Weights of a small GPT-style language model, trained from scratch on English Wikipedia.
Size: 14 layers, vocabulary 1024, 10.7M parameters.
Each number is 500 + 25 x the weight over its row's rms, rounded and kept within 0 to 999. Layers, rows and columns count from 0. Numbers have three digits each. The size before them is the row's rms in percent of the matrix's.

# layer 8 MLP up, 896x256, rms 0.164, rows 608-649, columns 160-191
092:485526544513525481507477500500505489469512499482488513533436467489496471467517502502503536440478
097:549516505475504459514448515503485502490541506444478528551479517496496526526478486514521504508525
101:542483487503516511503498493502484493544460473508508520494523460523497527465502496523529492512516
099:523476489487474522488502524507471505534545511506501494530490511530530527461537518457537506486541
100:561491500503498462485464477496469481520481487546481493482483465490502546519536536492491499472536
099:491477508491527473470532498557528449479483549519441473443491473506502573471459509529500475509456
096:527510500497496532516534515488491495506528539495509547483485545497520499512561520500492506508501
098:451504509537483551493506463502501463475484500541468498487472479497489531503469459517494500461516
100:486505517519467493489508495460499500493489505521496502553470530464503508485492553482540502447487
102:492519526459488500530500476513535489498525541490501558490484516484515475462494518497452527482468
096:497458501554462518433504469502485510475500480482462482439503514531482504514522516528537494515528
103:469467482420504517502426539504482509499482515528510463535480514498510507475481530502541500540469
099:470484506478522514492493515508486482464555537488458526467523528517523496490469517500554464507533
096:539489482508470460532532524497511511522500528493447510473466486489496523452495503505485520438499
097:502502472528468493473509480473503460522508472506496486525501507440465480464447476534488516482556
095:591501545529539435476508512465462511495472531465477512507479500479490507540516517495511501498485
096:517528461512493472494520486483505559505506508527505483457506509506494483501493506554503482541496
098:471520506500501525493528517483450517504491515505516490512562522504535498511452498528518507436460
103:486520466507505551554512528474494495482517495542464485550496495504510528517528494517500482495530
093:484497492490465530523492499508518496484504515476526480517512492494525484452486489490509478501490
100:527489505500501481477486513507475471533474436497454446485510478480483466496497500515502483490480
096:485510513508511491493516540523480537524522477505518525521499505472542511483484503535528485508471
091:535520520503471507516496486557483493514486501523465474496471495449482490557523522494483486517550
103:474501464483533508474487518490514530548512513521497502491471488481493502493490520517460510488570
104:532499504528495503511505483495479546509481525486462525519519471483482522476488517495475501551495
102:533527525464484453485516511503520517453497504492499480519510503533496509507492516535471524480501
101:471501465512505484461490504510469522486523530537485516543456504484507518561531461539516500511527
102:469525480504508506486497540522516540521489536455481547530528480504519497518482527518516490467481
097:541456487496506520523494549491519506513503516542481524486478495558542508552518465492507525531508
104:534515475496536462445518490505498516513497506492526522548507489490549492468511513502542478472509
108:472543492500529497545520510482522498518480502496517470528494469500518471482474460535522497524520
106:464513506514552485485484449481488479544514484494476523506462496510536486507522463491479476502504
095:496472483517512491498531474482495499547507506498486466506451483494539502492501436481478501506511
106:511476536421569493497492497489508515476531528507511500513495546504463508492492495486486505519477
097:506485510535457514474502482520508473493519532496480497492482527507534489492545483469447512482529
102:476521475490494486525548548514480467466506525550534526544461494493496520501505499526483488526515
108:550448505489527519481536527502562511494495497500479478456475512471526532531511507479493478504478
097:538490487498511523460504477469495505503496493482532477471506502505480513480508497467529466501499
103:531532544482496504443504489503467501516513481496541513501518511472470483518532481559524537530469
100:453494467500485550502509555544525504496496505506515511528481491535488500526492519487481517471461
110:516470504500502500525478524513479495509554510478501498498494543489491548507507499492520528510473
104:507521485470485517470490511469504468494525504479515497550501479495506525481485488477484490493484
# layer 8 MLP down (transposed), 896x256, rms 0.179, rows 608-648, columns 160-191
089:531487497471498490469491514524499472518508503508505486485525536505527532495509485512495529515496
092:508513467495474468475492501444486484461541481521564530477472482480513515496513474476488479538531
103:521504512535537481481528485536523466485470500516486510518475528511506496518497463515511506492524
106:518508537504462487491492484517486528589535462455478499499497538514531535507492518512512459514492
104:478506473498506538517526513511539511549497512494473527457469504496487499503516489470543469482517
106:472517526470483495507473514515521478447499512488500539490473478486500478510492509515473447469531
093:489501518524534483501538503531511480507459469508492477534581499490472504479511478504500495520519
094:496485474443460496514484531533483509515525446477510546524498491470499462538503464501501510481530
100:481486497499541544552487527488532494494507460488500497493507463504534494527488509540515544495429
103:520494513511500506475469494510522516474494493509497492511466499497438521543486494456530485507460
101:477517489486495507482514526505539485513553466459487488460468532519490532473472487480496503497485
107:482503487479469498475489469506520540489516502531523497513544482443498533486474473500515526503463
094:491534454484516511481524501486501510474540501541513519456472462490496511561493526526471498495477
099:505538533471537446499478525518454517506533490479529472502488544471486516517477506475481487481484
098:465477538499500478532491487477484455454554503485466469438564505547493530427458494496506502510499
090:470487541467476481531516475512485489499478489501537506558498513495539480568511521532525539518511
091:470495454500529504501490509487511466486492491494540431522513499506495531532484451490492523515500
096:497455484519484507503509497435502469503510536538511493489515521531517543466502506507512511462502
100:477470518516535482471523488515509497475487532517453563469516505490446497532500545516520500510494
095:516498479528536508540521484539527447464531511518524488513520493520488507498498533496508503485511
100:462539548556496506531481462506512534499498491485469505508501490533519513467477535488466478516582
093:477520479481507468516550492485490532478505502502504473513501509506507485536531517463499472495483
086:497505508530509514495531503533510526473505466504506514488500512534456494519502482448488516496480
103:468517520525533507491530514504510490496491500492517549475480495553524504543493500552496517478495
110:531495440504487470508433444505451488529509501480498518510482467523443515498529479486499493534503
100:492480456460466488460524475526516509481470503479506494450519480514510532559504516503513507508490
095:505477484513477455526499500504528500487517495489457446469498512469492505489512550486444520502492
097:549493524489495526557542461508521482450487494491510495529499490504508545498512482458499495489468
092:528531501495470523540519512524539503457491502514490446511492513496481479464485489452490513537505
109:514485514511553505524468491480483465509473480495491514477469477501499501473523489489481482509483
112:478502533484520515476477521451464479547485520500471509547517507483490483535474512480488501491468
106:491489490519491498461508495482490535507466496479501510504492516478555493521494538435520530520538
102:488511498456491530487479509504481446518510457491508459516532531527555535501479477463535547517481
104:500495544492501510497504487478487460480524472497475479445538492525472492531490469505534523468473
095:485534518503507474482521478468515483477536492478506489520512498464525514525475511503566562539477
103:476509463534489462485489492484518474495492462507524493496463474486464508506449485504531513526558
107:506498556499509494509483480483508565502539503509507484485531497460497486478524530501484476449518
097:527486545486531474527488547494512542498517473506476497563555479476501529517500490486495486530502
106:499526522469485511468525543508494521481529502469451530493537470553485487520536527493491474478526
098:537468435537501458531502508481498517525525499486498479515495464512485477494512501468494490489529
121:518498449514487531500496490508502487486459562478481496528521512582498508475484461473531504447482